config = dict(
    n_head=3,
    head_dim=32,
    vocab_size=4371,
    activation='squared_relu',
    norm='rmsnorm',
    rope_base=1020.0,
    rope_fraction=0.5,
    tie_embeddings=False,
    warmup_steps=0,
    schedule='wsd',
    decay_shape='linear',
    final_lr_fraction=0.05,
    batch_tokens=[8192, 16384, 32768],
    steps=6473,
)
Each number is 200 + 30 x the weight over its row's rms, rounded and kept within 0 to 999. Layers, rows and columns count from 0. The size before them is the row's rms in percent of the matrix's.

# layer 7 MLP up, 192x64, rms 0.315, rows 1-107, columns 32-63
076,210,212,193,227,190,191,209,255,180,237,256,185,169,196,194,213,192,190,193,236,180,235,168,178,206,211,233,204,168,259,185,241
113,139,180,142,205,201,220,194,192,189,253,192,208,214,191,246,151,201,138,223,193,199,165,202,187,230,204,208,189,129,193,219,171
100,128,218,200,170,213,214,195,173,220,236,180,267,228,183,279,217,210,210,149,156,240,196,177,177,208,220,241,181,179,182,203,207
101,180,185,257,182,213,222,164,227,209,177,169,143,199,197,213,215,240,186,195,185,183,144,199,134,163,186,264,189,154,201,257,198
093,200,236,232,208,197,221,230,171,176,202,158,230,155,188,224,176,200,203,178,174,221,186,193,166,218,256,194,160,214,186,230,219
081,158,222,198,193,228,225,217,221,139,182,193,217,149,226,224,188,174,194,175,244,146,170,215,200,169,158,227,169,197,187,194,223
090,203,245,212,221,195,182,196,196,283,204,131,234,159,186,208,207,231,247,198,186,184,228,217,226,200,194,202,175,185,190,189,276
094,243,280,217,189,219,188,254,199,194,237,205,210,235,190,193,182,200,231,182,170,196,236,192,187,208,125,174,171,175,184,151,171
094,223,174,231,241,256,215,233,135,236,201,213,198,162,198,198,211,235,208,178,188,197,172,172,171,176,211,200,217,185,162,194,205
102,189,231,160,176,195,211,208,187,239,170,215,216,224,219,225,185,213,155,198,156,240,196,245,215,204,228,223,226,181,142,218,222
095,203,181,197,203,200,225,180,228,168,149,149,197,212,167,195,187,254,234,217,175,165,169,166,141,232,276,203,124,210,181,183,191
062,208,204,223,187,208,198,168,205,214,204,241,209,186,210,212,176,177,147,226,157,191,162,140,208,133,179,221,225,154,189,221,250
151,125,174,215,206,125,239,198,166,200,231,250,163,193,194,216,193,212,205,205,185,195,247,166,176,173,183,160,169,195,204,185,253
094,241,204,203,192,182,248,240,200,221,218,211,178,207,176,152,233,208,196,174,173,208,120,147,187,204,225,207,250,187,270,171,214
090,204,208,132,230,166,244,238,215,245,233,176,226,183,168,212,161,192,175,145,191,169,222,233,204,246,192,229,157,194,202,192,205
096,219,212,205,197,199,183,230,237,192,220,260,191,204,191,176,190,159,166,212,139,136,185,107,181,166,198,197,169,211,225,126,176
090,226,184,183,224,230,199,235,159,229,196,134,226,180,198,236,141,227,210,214,180,175,211,134,179,165,200,223,230,169,166,189,196
085,194,238,233,163,195,160,235,143,176,227,144,119,199,258,222,213,148,175,191,188,191,162,187,192,200,230,223,197,218,203,175,227
107,194,229,214,218,218,210,270,250,242,220,189,201,207,126,204,198,201,204,236,194,172,178,176,180,197,263,219,204,190,161,209,210
124,161,176,176,196,169,232,213,213,188,256,232,202,193,220,192,204,232,176,160,184,167,198,226,206,145,136,147,176,185,194,196,194
092,151,162,204,196,230,233,182,180,224,172,170,231,184,239,186,218,240,191,175,218,199,165,220,224,202,81,175,259,160,209,205,226
132,162,260,195,169,167,211,245,254,175,194,201,212,186,219,199,192,210,236,182,206,209,143,223,246,217,171,165,243,182,188,180,197
103,189,241,192,181,226,187,166,219,168,192,261,128,212,161,205,209,201,256,201,194,173,196,216,191,208,234,235,186,151,159,202,200
087,236,190,216,279,196,211,207,144,188,192,210,131,188,221,179,204,222,229,223,197,182,166,170,192,129,130,194,210,176,218,238,188
097,185,182,209,224,210,198,226,178,187,212,173,216,154,269,231,223,218,166,224,175,172,157,205,223,201,185,142,161,204,143,182,263
093,170,222,212,209,194,194,176,256,252,195,179,192,193,161,181,256,191,207,156,176,226,160,257,188,212,236,216,152,159,160,210,214
111,235,216,179,197,207,178,187,216,238,254,184,213,168,214,164,247,196,160,250,206,221,187,172,132,162,155,224,195,197,194,184,212
089,203,221,188,214,247,233,252,178,223,196,140,187,218,202,270,171,256,210,182,170,216,229,181,180,184,179,162,197,221,188,170,183
094,218,184,191,201,224,228,139,192,219,235,141,203,213,202,250,159,176,206,227,208,135,166,184,202,193,182,218,185,221,157,230,213
122,179,211,248,196,228,209,248,219,199,242,202,202,146,142,196,188,193,196,169,213,165,176,176,195,201,240,211,227,227,184,223,191
116,205,249,192,174,239,241,231,204,254,224,141,164,196,180,180,161,174,178,194,187,233,206,210,207,159,222,205,185,203,172,234,222
104,214,201,183,197,211,220,221,219,259,179,175,194,177,185,222,228,198,163,190,233,192,220,169,178,207,218,152,245,181,216,184,171
090,204,174,200,238,206,210,170,283,220,273,191,131,191,233,192,199,187,175,192,218,172,206,208,165,246,157,179,142,178,187,249,179
094,221,215,236,212,257,176,209,159,208,212,234,254,213,166,231,195,183,209,196,196,150,194,165,187,136,224,191,184,236,192,212,131
113,192,228,173,215,274,188,234,172,257,232,209,202,184,188,182,201,245,207,190,237,216,208,187,169,195,177,147,212,215,140,172,186
102,173,207,223,174,155,211,202,207,184,229,163,140,195,224,182,184,190,198,175,188,202,229,263,214,168,156,209,225,221,232,175,203
098,165,238,223,186,208,176,140,199,233,192,139,210,193,169,191,181,162,229,226,179,164,206,194,221,233,219,160,205,240,225,184,193
101,149,244,191,183,178,161,191,231,203,214,225,181,206,189,154,207,193,193,186,155,233,124,172,216,169,218,246,204,193,176,135,261
092,199,220,214,201,215,187,211,227,217,241,203,204,207,230,243,244,236,122,230,150,221,186,249,173,221,183,199,148,154,173,225,212
096,182,244,247,204,174,203,253,198,229,172,245,201,201,198,170,237,157,243,182,176,200,187,219,174,186,176,199,128,177,178,217,312
115,220,239,166,214,172,249,174,196,208,211,189,156,166,213,170,203,147,168,207,201,241,223,163,184,151,226,226,150,177,225,193,249
060,248,238,168,247,149,226,211,276,216,216,167,208,118,192,170,186,234,204,217,213,202,211,196,242,193,177,237,162,226,214,177,191
088,163,241,172,262,224,204,203,173,223,189,144,177,201,128,243,182,196,230,195,192,212,219,242,188,180,233,251,236,202,207,189,230
089,174,212,275,175,232,197,187,252,208,231,122,228,202,246,228,216,190,209,171,204,208,211,160,192,164,216,158,254,205,232,183,185
081,203,219,212,234,189,186,211,245,140,218,246,231,213,167,236,183,212,143,162,221,236,188,217,161,133,241,230,211,194,234,155,181
080,232,213,212,169,234,201,193,144,236,223,189,193,206,213,228,152,231,191,226,236,179,202,166,219,172,234,164,140,213,140,231,200
100,234,219,158,174,189,214,227,216,129,179,220,230,187,148,167,188,245,188,141,199,156,227,191,201,202,174,205,174,209,135,164,228
096,233,193,176,245,187,222,215,166,197,197,223,208,168,194,213,157,221,176,184,169,200,196,242,177,183,259,250,229,227,137,174,148
088,207,208,218,194,196,213,217,247,218,231,165,204,219,173,160,195,173,125,218,168,171,179,175,185,185,174,256,168,200,191,239,180
108,214,230,274,277,130,189,178,227,226,200,188,206,214,138,201,198,188,220,213,202,227,184,198,229,187,167,216,195,147,183,150,165
090,232,224,203,180,221,177,154,234,258,210,218,207,177,179,180,197,217,232,243,171,154,211,182,182,212,223,184,153,238,189,116,181
108,227,167,235,214,217,152,227,243,210,239,231,218,191,161,203,204,198,223,127,190,236,206,168,188,217,172,274,213,172,201,160,215
102,177,213,192,222,133,226,208,229,178,273,184,204,183,129,231,224,195,200,184,231,159,196,196,174,215,219,162,204,177,258,192,231
117,192,245,193,181,237,251,221,264,231,191,150,205,171,236,250,151,169,243,207,175,138,228,204,175,157,190,182,165,194,220,182,166
089,170,250,181,209,207,233,271,192,199,219,246,135,189,156,211,205,244,211,172,199,199,193,184,176,151,224,238,202,224,238,174,254
102,192,282,218,199,163,219,218,194,173,225,197,209,207,145,258,209,188,254,238,195,131,170,197,177,189,212,238,167,193,225,258,202
098,201,253,233,202,222,265,148,220,220,186,192,264,249,194,203,190,253,185,228,177,174,179,159,188,206,159,186,180,217,173,210,200
086,207,199,164,200,220,209,185,252,144,269,175,179,165,152,177,234,204,191,166,233,166,216,204,182,268,224,236,191,199,189,170,195
102,194,242,161,213,214,188,202,173,248,178,176,273,220,195,157,177,193,213,226,147,219,238,159,219,219,179,241,207,224,178,202,236
082,228,179,219,184,224,228,207,168,250,195,218,223,149,203,194,229,155,236,237,207,196,210,246,188,155,210,198,188,158,189,194,234
093,225,177,186,181,194,223,190,199,216,251,180,206,209,188,237,237,274,195,203,237,205,171,242,193,130,202,188,188,232,209,166,206
125,195,197,233,232,182,228,212,181,211,188,228,184,196,217,229,189,168,229,190,179,233,246,205,196,206,209,201,173,153,216,220,158
110,184,175,192,237,226,170,214,129,170,160,210,151,189,151,144,184,229,159,189,230,241,176,191,221,171,197,204,196,165,194,211,256
093,194,141,211,230,236,188,219,145,227,240,161,132,188,168,207,139,193,192,191,154,196,170,241,191,237,171,218,224,193,189,187,157
090,202,134,211,178,215,205,259,225,205,197,197,237,210,224,188,157,214,217,197,206,213,202,232,200,206,188,211,214,189,234,235,182
103,183,149,230,194,178,232,189,180,231,186,169,201,232,190,200,186,217,179,250,176,190,187,224,191,244,212,200,139,168,185,163,197
124,162,183,209,212,196,225,162,236,191,235,193,200,175,226,195,236,168,256,204,225,235,234,201,235,209,169,227,149,189,150,238,194
100,174,216,187,273,147,198,185,193,241,174,164,179,184,199,184,148,167,218,234,213,173,184,223,196,143,181,240,158,183,194,211,292
082,140,170,168,182,201,181,228,209,205,198,251,191,224,182,210,162,171,186,241,167,175,243,232,177,125,228,174,202,209,186,237,224
089,193,217,254,206,202,202,216,220,189,183,203,182,155,215,178,145,191,212,181,195,191,167,166,203,175,220,235,181,197,194,150,230
105,241,208,236,176,202,221,257,193,230,193,177,190,181,185,159,167,197,255,166,181,250,182,226,241,138,195,178,204,227,196,161,192
102,246,158,219,201,235,213,178,192,156,232,205,192,165,200,194,173,184,224,240,242,180,206,197,158,182,198,202,199,233,183,231,158
099,182,150,178,227,228,213,212,207,228,228,184,183,198,177,184,196,242,236,216,218,191,184,182,206,158,183,241,185,259,215,197,188
085,179,203,219,167,187,191,196,223,218,171,267,159,215,185,162,203,220,203,170,136,159,144,158,209,185,213,263,178,246,213,179,192
086,251,209,268,215,252,173,210,192,221,226,199,242,206,169,238,158,228,158,190,233,185,207,180,241,181,229,157,197,181,204,177,129
056,190,265,198,227,214,197,242,196,192,238,182,233,181,170,178,191,189,150,202,174,166,213,201,157,210,156,184,201,233,221,157,261
106,186,209,221,215,217,213,211,193,268,175,183,207,190,177,139,223,171,185,145,173,162,236,185,155,183,111,191,208,208,251,190,216
087,162,183,187,139,198,234,185,215,172,236,164,126,150,180,203,183,219,234,151,245,275,156,196,214,201,240,208,216,238,190,168,224
107,199,207,135,231,140,236,180,228,254,180,234,259,143,175,169,216,148,206,173,148,194,158,203,217,210,151,167,184,160,158,183,223
084,252,273,181,253,271,227,241,255,198,216,193,201,196,194,152,206,221,182,188,203,235,160,208,191,213,192,221,155,195,183,174,227
116,222,190,209,219,199,202,194,220,231,242,167,191,177,99,217,191,215,176,204,207,252,178,219,174,202,251,205,192,191,178,157,236
069,178,252,193,273,227,224,179,199,176,203,172,182,171,226,179,202,222,174,253,211,184,240,158,224,227,152,203,219,176,190,265,171
090,217,168,249,145,222,209,191,184,200,226,222,200,201,211,244,216,263,203,202,180,200,174,151,206,126,175,209,159,205,165,228,208
104,180,244,237,203,207,215,193,238,179,175,153,247,187,222,216,203,174,234,151,197,102,211,193,239,204,173,211,181,184,205,242,211
086,185,263,247,208,219,238,184,195,218,176,145,227,246,145,251,170,227,198,209,176,183,182,194,218,220,219,200,199,244,168,212,158
090,164,253,210,198,239,219,169,196,191,261,212,208,188,159,244,207,191,222,147,225,191,155,201,195,175,211,230,201,198,169,201,176
099,184,175,197,189,169,194,179,169,246,216,181,200,173,116,205,192,148,206,240,184,213,212,205,226,197,198,159,205,142,190,221,186
093,178,200,217,205,217,251,211,251,222,197,242,230,208,175,166,209,183,194,175,183,234,206,199,142,218,217,160,196,134,190,215,228
080,207,200,209,220,154,231,200,227,212,231,176,169,162,233,215,221,189,202,171,240,125,199,191,197,157,208,210,184,241,209,212,206
081,190,212,267,200,256,153,214,187,224,170,217,257,208,208,205,213,207,196,179,180,158,183,240,143,206,221,191,201,232,173,198,174
104,181,194,153,196,229,217,254,190,283,184,195,218,175,201,255,188,166,212,143,237,176,221,160,177,215,131,175,232,190,197,183,207
094,262,198,188,236,207,196,227,260,195,198,171,177,172,218,192,224,217,236,160,211,205,167,200,177,226,184,278,216,208,222,182,195
064,227,173,178,215,221,186,276,194,215,218,199,200,180,174,203,207,248,168,185,248,200,229,193,165,142,188,199,154,193,190,178,194
100,163,267,204,189,245,236,190,293,201,238,183,168,213,195,176,209,256,188,207,180,205,144,146,239,230,192,155,216,194,232,254,216
091,183,224,201,150,240,156,205,177,208,196,166,226,201,217,223,215,201,140,217,150,176,177,154,152,167,200,186,210,202,224,189,198
121,163,224,298,202,245,200,220,241,253,183,186,223,155,166,238,205,213,208,187,165,215,165,216,209,188,243,220,159,186,121,197,204
106,174,165,158,202,178,141,231,233,170,269,223,159,223,178,169,213,191,182,207,145,180,246,173,165,214,213,201,238,199,188,176,249
121,194,189,210,203,275,156,179,157,209,206,193,219,196,202,232,205,218,158,177,122,165,154,150,235,166,217,181,211,207,237,143,201
112,160,221,235,194,230,206,158,167,191,231,205,239,200,123,206,203,244,166,168,193,230,159,217,257,200,198,256,277,177,233,180,206
106,233,200,169,169,203,163,221,235,211,211,164,213,190,203,175,226,209,238,203,199,234,199,182,184,165,260,188,156,145,216,153,248
104,170,187,191,192,226,216,205,210,215,187,206,179,171,233,147,240,217,159,192,178,198,201,199,206,208,200,186,180,208,180,185,200
133,173,171,204,204,224,198,225,171,199,250,224,155,211,150,199,203,228,188,177,178,190,198,224,143,126,183,133,163,167,200,194,205
080,208,249,220,220,168,203,179,247,185,225,205,255,160,185,203,258,158,257,160,212,255,190,210,218,205,194,217,248,168,174,200,259
100,214,213,139,173,240,188,211,234,247,227,213,219,201,229,213,200,202,194,262,185,191,227,217,183,219,182,219,200,192,147,194,233
115,170,249,156,241,242,97,233,191,211,195,198,190,199,224,176,183,206,187,223,220,213,159,200,224,133,221,217,176,176,209,203,244
087,164,211,217,220,231,157,232,249,182,183,205,175,213,188,190,186,192,176,171,200,240,226,185,280,203,215,170,233,160,242,143,191
072,152,247,190,204,267,180,192,167,198,168,163,213,210,220,176,224,188,192,235,155,189,241,170,146,202,217,216,160,188,190,199,169
# layer 7 MLP down (transposed), 192x64, rms 0.167, rows 1-107, columns 32-63
078,199,173,157,160,155,162,176,222,158,177,215,205,209,202,176,195,174,156,222,228,219,187,173,164,168,210,172,191,210,205,203,208
085,214,215,173,238,233,159,144,191,184,228,155,179,219,170,191,189,190,201,197,189,161,181,229,197,224,209,203,237,231,224,193,223
102,195,189,256,160,201,161,192,217,218,158,227,205,253,191,192,231,218,178,207,167,223,194,183,223,236,222,224,129,179,211,227,127
155,191,197,226,201,181,190,202,252,170,217,222,175,230,277,171,218,188,260,206,217,215,207,173,186,249,174,198,195,177,168,293,185
089,246,203,229,144,186,226,221,228,191,214,202,177,221,178,220,238,148,222,233,168,215,216,211,201,240,261,178,210,187,151,207,158
085,208,184,221,168,190,222,166,179,200,193,238,232,142,230,192,171,197,194,209,216,209,218,208,184,142,200,151,231,174,196,209,100
107,177,255,246,187,225,226,188,154,191,198,201,158,178,210,248,229,212,297,212,186,199,223,156,183,185,171,210,186,190,197,205,207
101,215,187,211,203,175,252,228,199,183,205,222,195,207,169,182,147,228,193,244,200,190,189,191,169,297,196,198,226,184,223,166,156
124,188,162,165,217,183,236,164,229,187,159,206,223,216,202,166,208,203,184,283,152,210,181,185,197,232,188,195,225,205,179,186,217
119,125,229,191,196,224,164,191,189,236,194,170,239,230,207,176,243,173,201,210,148,191,250,216,263,239,181,212,233,174,202,211,161
142,216,171,188,189,187,186,192,229,187,166,179,184,258,220,179,195,186,245,236,200,227,193,198,205,237,245,201,187,204,195,230,217
098,188,204,211,188,247,169,178,220,148,145,256,160,180,197,148,199,198,169,246,174,177,240,194,236,186,192,176,240,213,197,231,233
071,186,212,215,182,153,269,206,233,215,180,206,232,223,178,164,243,220,186,235,159,206,212,131,170,199,218,158,216,189,229,201,207
103,190,170,168,176,233,189,239,245,277,147,198,176,156,160,205,164,134,180,200,191,227,213,183,252,210,180,218,209,200,186,238,186
089,202,238,235,232,173,202,185,229,180,193,169,233,167,232,184,188,212,187,243,202,206,215,207,168,232,183,200,248,213,195,213,188
084,221,197,233,168,203,165,201,185,221,217,194,237,230,187,268,205,170,154,250,275,223,216,177,236,217,216,222,166,216,214,171,186
093,150,219,171,189,230,192,203,152,223,201,210,144,204,225,224,237,127,224,222,140,195,209,200,182,197,202,200,220,147,211,194,195
098,138,251,182,174,225,198,189,151,231,201,205,160,238,225,252,212,154,257,239,216,231,217,191,207,218,209,197,164,212,200,183,254
014,145,182,220,195,199,207,211,158,210,167,202,249,228,240,228,218,195,199,243,190,135,201,182,189,263,227,207,146,154,164,184,155
093,197,155,186,241,127,188,221,181,228,161,235,198,202,255,167,213,184,264,204,244,228,196,207,191,188,172,163,183,215,206,263,189
087,211,213,231,213,229,213,135,218,243,170,270,265,247,170,221,183,205,261,199,203,195,202,147,197,202,228,276,208,240,211,229,202
082,175,183,235,180,247,226,191,168,263,178,139,173,148,182,223,213,203,223,184,135,204,256,110,194,187,233,191,244,177,214,167,191
108,236,163,199,153,197,183,164,218,172,181,227,178,198,237,166,190,137,240,259,217,209,192,226,261,215,202,205,210,153,185,227,171
098,194,207,226,228,194,190,205,225,179,214,197,183,174,163,249,170,208,184,164,241,217,232,204,173,182,133,157,247,203,265,248,198
093,197,214,235,182,257,206,216,251,180,199,270,194,228,191,169,156,193,213,135,196,178,190,222,152,254,208,162,255,225,154,224,218
130,169,208,154,185,193,189,168,198,223,177,210,145,207,250,154,243,168,230,182,188,193,182,264,204,254,197,214,171,149,172,217,165
092,244,238,168,190,170,190,194,164,192,224,270,168,180,260,204,223,205,162,230,162,178,201,177,222,198,181,221,170,263,193,194,204
113,153,251,192,221,234,162,204,214,193,165,189,209,233,203,234,186,211,179,188,210,215,209,179,205,226,176,194,198,208,233,207,209
098,167,205,184,202,204,242,202,226,196,224,196,211,97,183,142,190,197,185,219,184,254,226,186,222,222,201,214,188,202,226,190,179
020,192,151,169,154,203,185,164,194,187,199,235,215,250,226,231,228,155,225,210,214,181,199,201,156,184,173,206,194,175,191,184,196
092,194,196,165,227,151,169,216,170,178,209,185,202,265,245,197,231,193,210,199,260,170,252,231,207,212,252,246,222,154,199,168,192
110,224,237,142,193,193,214,183,254,223,219,157,206,197,215,179,200,146,190,210,194,179,201,198,233,166,206,131,236,244,194,166,261
109,202,274,131,167,165,157,217,211,203,191,221,177,202,190,189,174,162,211,205,207,175,235,222,222,245,192,184,193,215,170,258,175
093,248,164,190,250,187,211,226,226,156,205,214,215,124,170,168,300,184,188,178,182,178,228,148,200,251,190,183,160,239,159,216,171
085,261,191,182,198,229,225,171,250,177,150,188,187,172,196,200,221,152,199,204,182,228,215,237,180,191,195,251,170,197,171,190,145
093,145,184,176,161,271,191,263,207,229,213,153,184,227,223,184,211,196,140,215,171,221,222,163,243,221,187,161,187,173,193,198,218
086,241,215,222,197,181,206,212,160,209,214,162,178,157,214,222,206,155,183,135,239,202,184,152,184,215,164,140,167,126,217,236,167
101,207,238,225,226,250,209,194,208,201,149,194,215,147,227,198,181,205,211,194,180,214,209,221,235,189,187,204,232,171,143,239,189
100,232,162,240,203,211,259,184,225,159,195,237,205,168,250,223,206,236,155,233,219,208,223,214,200,188,161,204,192,215,182,203,269
101,228,207,203,212,168,207,165,208,202,117,202,196,265,242,194,207,234,168,193,187,228,207,188,281,198,178,175,213,216,251,162,175
095,121,217,186,217,219,151,171,204,180,170,146,212,185,234,173,206,180,206,240,211,232,237,209,244,245,188,174,172,182,199,192,233
095,216,198,183,215,153,219,198,232,193,144,232,171,245,205,174,177,205,168,282,216,153,162,212,238,220,196,227,188,192,174,198,123
129,195,230,199,214,187,180,199,157,186,164,139,177,193,177,186,182,216,217,212,214,233,250,202,177,201,257,171,189,223,230,168,196
093,210,202,204,206,191,202,146,162,184,182,214,199,176,216,188,164,234,212,238,186,240,215,158,248,218,187,205,256,222,240,199,225
097,185,191,196,251,205,212,141,162,202,164,238,201,250,190,206,164,181,213,166,180,202,229,205,142,240,187,204,161,218,220,215,167
099,189,163,148,172,283,175,178,155,213,201,156,222,142,202,170,183,239,180,202,228,238,236,198,210,224,210,161,222,208,218,241,234
103,168,234,185,206,216,174,236,192,143,201,158,213,186,198,175,225,151,216,271,174,201,174,178,208,230,195,164,155,176,225,234,234
089,239,160,231,192,186,216,198,170,231,161,238,241,145,233,191,163,190,167,243,235,223,159,242,223,195,208,199,211,192,199,186,201
107,200,185,226,154,149,167,218,226,193,197,175,229,186,214,193,202,177,245,220,236,243,216,176,236,170,236,193,189,235,186,235,202
081,228,225,196,171,208,216,178,230,154,189,198,157,189,217,191,195,205,211,228,209,228,202,188,190,193,205,297,214,238,194,213,201
109,187,192,174,199,174,199,202,191,188,170,197,184,182,242,187,199,137,293,211,200,224,187,145,196,202,182,201,200,182,165,212,199
107,167,214,204,206,170,170,231,198,229,206,180,186,207,230,208,176,164,223,149,189,153,143,179,256,192,184,244,226,159,173,210,179
123,192,192,215,192,198,212,225,221,146,137,180,211,156,209,175,222,190,229,231,166,161,233,198,191,201,161,184,178,173,183,183,179
098,236,158,227,194,226,261,134,138,163,215,203,219,206,243,248,252,227,196,254,175,178,201,183,233,218,233,188,199,205,188,205,180
106,214,200,134,200,211,134,226,177,163,182,234,184,232,209,228,197,195,136,255,233,195,210,159,217,169,223,200,207,193,230,182,222
089,144,151,200,148,210,254,201,180,235,194,246,170,167,182,190,209,184,209,215,164,224,214,193,159,231,254,210,146,196,197,210,185
113,215,215,202,182,237,153,133,198,208,175,160,203,274,212,138,196,209,215,237,206,181,201,191,250,162,162,211,217,187,239,203,223
100,170,143,192,238,175,149,224,206,164,206,215,188,212,182,124,197,136,155,286,198,168,184,241,250,205,219,227,224,195,220,194,216
119,223,165,186,214,163,213,175,202,207,189,216,174,239,194,193,155,189,167,213,199,207,225,218,184,275,197,177,151,191,190,224,234
087,253,199,213,176,194,201,161,154,229,181,187,254,172,172,218,218,236,193,191,220,243,199,247,201,176,151,170,193,228,231,189,241
075,252,196,237,162,261,152,185,158,190,240,246,186,200,181,253,206,182,199,199,170,234,230,191,207,242,175,161,194,215,210,247,224
099,187,182,205,184,194,187,212,167,187,185,198,214,232,207,264,287,210,205,193,207,240,213,263,211,185,219,240,184,171,202,170,169
086,233,192,204,254,228,220,202,150,157,194,221,248,193,207,197,148,175,257,167,213,201,205,213,164,188,177,193,178,144,207,211,159
100,283,197,175,165,159,204,198,215,175,194,159,160,257,208,148,214,224,200,229,222,185,230,221,233,225,186,235,194,198,211,198,164
089,191,173,187,162,268,219,191,117,200,208,199,215,172,214,198,212,157,209,237,224,163,243,257,190,219,186,156,217,250,220,189,251
097,217,187,166,257,155,177,185,209,215,226,203,216,210,186,198,192,184,206,211,240,229,264,183,142,252,206,146,198,196,201,202,212
088,193,223,161,162,126,181,227,239,166,199,197,237,205,209,194,198,194,205,147,169,147,235,171,172,196,171,182,193,223,203,166,178
094,143,218,173,167,217,202,231,195,171,236,192,132,202,180,181,165,174,162,207,242,221,261,211,183,206,240,153,263,214,197,162,199
097,147,180,217,200,250,186,174,194,149,208,219,191,232,142,197,212,169,227,241,160,191,263,175,140,189,228,213,186,158,215,207,161
086,187,178,209,221,245,164,200,209,188,186,189,265,199,214,215,207,185,224,199,162,288,179,198,164,176,256,162,216,198,213,189,214
082,281,209,220,165,193,221,216,224,146,187,193,263,237,240,221,197,186,215,155,197,203,144,159,191,223,206,132,206,127,207,235,203
085,173,275,155,206,262,163,199,144,118,215,168,202,228,259,148,183,176,185,218,193,165,196,195,216,230,212,186,221,196,159,265,192
101,195,216,144,204,212,187,155,193,207,134,200,179,205,164,181,189,158,190,255,207,182,179,211,238,148,168,184,232,242,252,248,183
132,175,176,200,216,167,207,198,211,183,182,190,163,299,227,187,171,168,203,195,215,164,264,190,148,211,222,169,239,214,216,270,192
112,179,239,198,190,216,163,174,204,190,236,186,178,227,169,230,202,210,219,250,210,182,233,215,212,257,217,205,174,245,277,208,153
112,225,211,191,240,178,190,179,199,187,193,230,220,183,201,201,188,241,192,209,189,209,192,187,236,213,150,178,233,220,233,200,236
090,208,208,205,192,177,169,233,203,169,235,141,169,182,229,171,224,206,255,202,141,172,219,194,164,269,181,192,241,213,201,208,225
092,152,276,158,198,193,210,253,197,131,247,218,196,180,176,203,184,146,227,194,184,185,215,222,199,223,214,214,227,254,208,207,261
107,222,238,217,185,265,198,180,220,313,180,203,197,207,244,176,242,182,240,182,186,211,193,177,245,216,211,153,177,237,184,184,215
106,190,207,184,211,164,214,240,154,243,155,215,240,216,181,186,212,171,196,194,145,229,254,210,184,162,187,186,188,169,241,173,154
112,230,227,159,215,213,189,174,177,190,235,208,243,227,201,200,226,181,189,215,203,227,264,179,196,199,248,187,219,186,181,229,205
100,211,123,200,178,161,210,240,210,250,209,212,181,227,167,250,208,195,184,159,195,174,124,239,164,217,217,157,221,202,195,172,191
095,178,245,199,226,167,166,199,180,189,118,182,230,138,160,188,203,188,239,202,225,182,191,187,211,237,215,197,179,238,220,213,168
079,180,232,216,149,175,191,223,218,175,217,180,197,207,199,191,242,173,219,212,213,175,211,152,217,240,183,197,168,176,264,164,173
126,186,224,208,218,217,208,152,203,157,187,182,225,256,189,179,119,205,188,193,179,237,199,179,213,215,228,143,220,189,262,229,117
089,229,218,170,220,171,171,167,222,193,205,225,199,203,270,177,220,184,170,207,243,206,203,219,180,210,211,232,228,217,183,256,176
092,208,185,208,248,200,195,191,226,194,195,174,180,185,162,253,125,118,156,184,194,253,193,242,182,209,184,190,201,171,221,183,178
114,274,232,231,235,250,216,174,163,153,194,197,225,166,170,211,202,225,136,201,211,244,210,164,222,234,228,176,217,181,206,239,146
093,172,201,237,201,168,138,181,265,188,215,238,209,205,198,218,221,189,177,216,223,224,183,162,201,185,183,144,176,237,235,158,181
069,186,210,169,243,191,217,259,196,129,255,205,193,196,222,233,170,175,220,189,169,127,177,218,221,204,172,192,199,278,227,168,177
078,197,166,169,213,201,169,191,151,211,173,151,147,214,179,170,152,175,201,262,207,165,231,217,156,195,193,170,207,199,211,199,216
097,216,224,164,230,184,161,167,225,209,245,222,158,117,223,224,179,204,166,184,277,243,200,233,215,181,177,235,233,203,241,197,220
091,225,149,146,186,216,185,188,198,210,120,213,196,202,184,165,175,203,142,255,215,244,220,210,214,234,171,182,197,233,175,231,234
081,184,221,182,185,202,211,193,263,232,208,197,230,197,187,211,181,134,170,243,221,207,195,197,196,188,151,232,222,227,240,195,160
089,200,150,159,216,200,177,185,173,254,195,174,183,233,192,167,250,236,167,211,192,200,234,184,207,221,217,163,169,203,244,119,188
027,173,229,177,216,191,196,171,184,226,154,268,179,225,202,250,216,227,149,245,202,194,242,196,168,137,182,194,248,180,187,169,193
094,248,178,118,219,124,187,197,233,185,207,180,186,194,228,152,187,212,212,167,211,174,149,172,210,197,218,212,216,205,197,194,198
103,117,198,167,190,199,246,225,204,253,213,190,223,202,190,182,230,189,185,193,221,177,171,183,185,220,194,218,211,184,199,202,162
094,218,184,209,205,167,235,196,177,157,211,185,240,228,221,211,178,215,169,217,167,154,211,210,219,241,168,246,187,211,170,167,178
080,189,179,121,195,176,168,275,197,229,216,217,206,205,240,194,247,209,178,211,227,189,205,250,222,200,225,204,206,155,225,195,208
090,209,217,205,222,135,226,180,210,185,199,184,199,200,210,217,183,201,183,235,209,242,189,178,187,208,166,215,206,206,176,211,187
113,205,146,185,212,194,212,176,212,228,151,216,224,235,228,188,197,249,159,201,201,229,146,223,166,229,174,188,234,216,173,173,243
105,218,189,208,224,200,194,222,176,195,199,168,186,205,199,143,165,156,205,192,164,230,216,194,187,281,215,190,196,250,209,190,142
087,165,188,187,190,201,204,218,199,157,251,222,148,202,163,209,179,228,199,211,163,201,163,220,244,205,232,199,189,220,224,255,233
090,190,175,138,208,196,215,184,189,185,193,238,185,172,170,255,196,210,174,243,157,172,240,166,216,228,202,212,220,222,202,196,144
092,177,194,194,173,180,255,178,227,208,216,229,198,193,160,207,251,121,182,186,197,224,162,188,224,250,176,225,174,182,236,180,222
118,178,159,183,189,169,231,232,208,234,254,216,168,182,200,233,166,206,207,200,263,279,146,166,235,177,217,212,194,174,181,222,225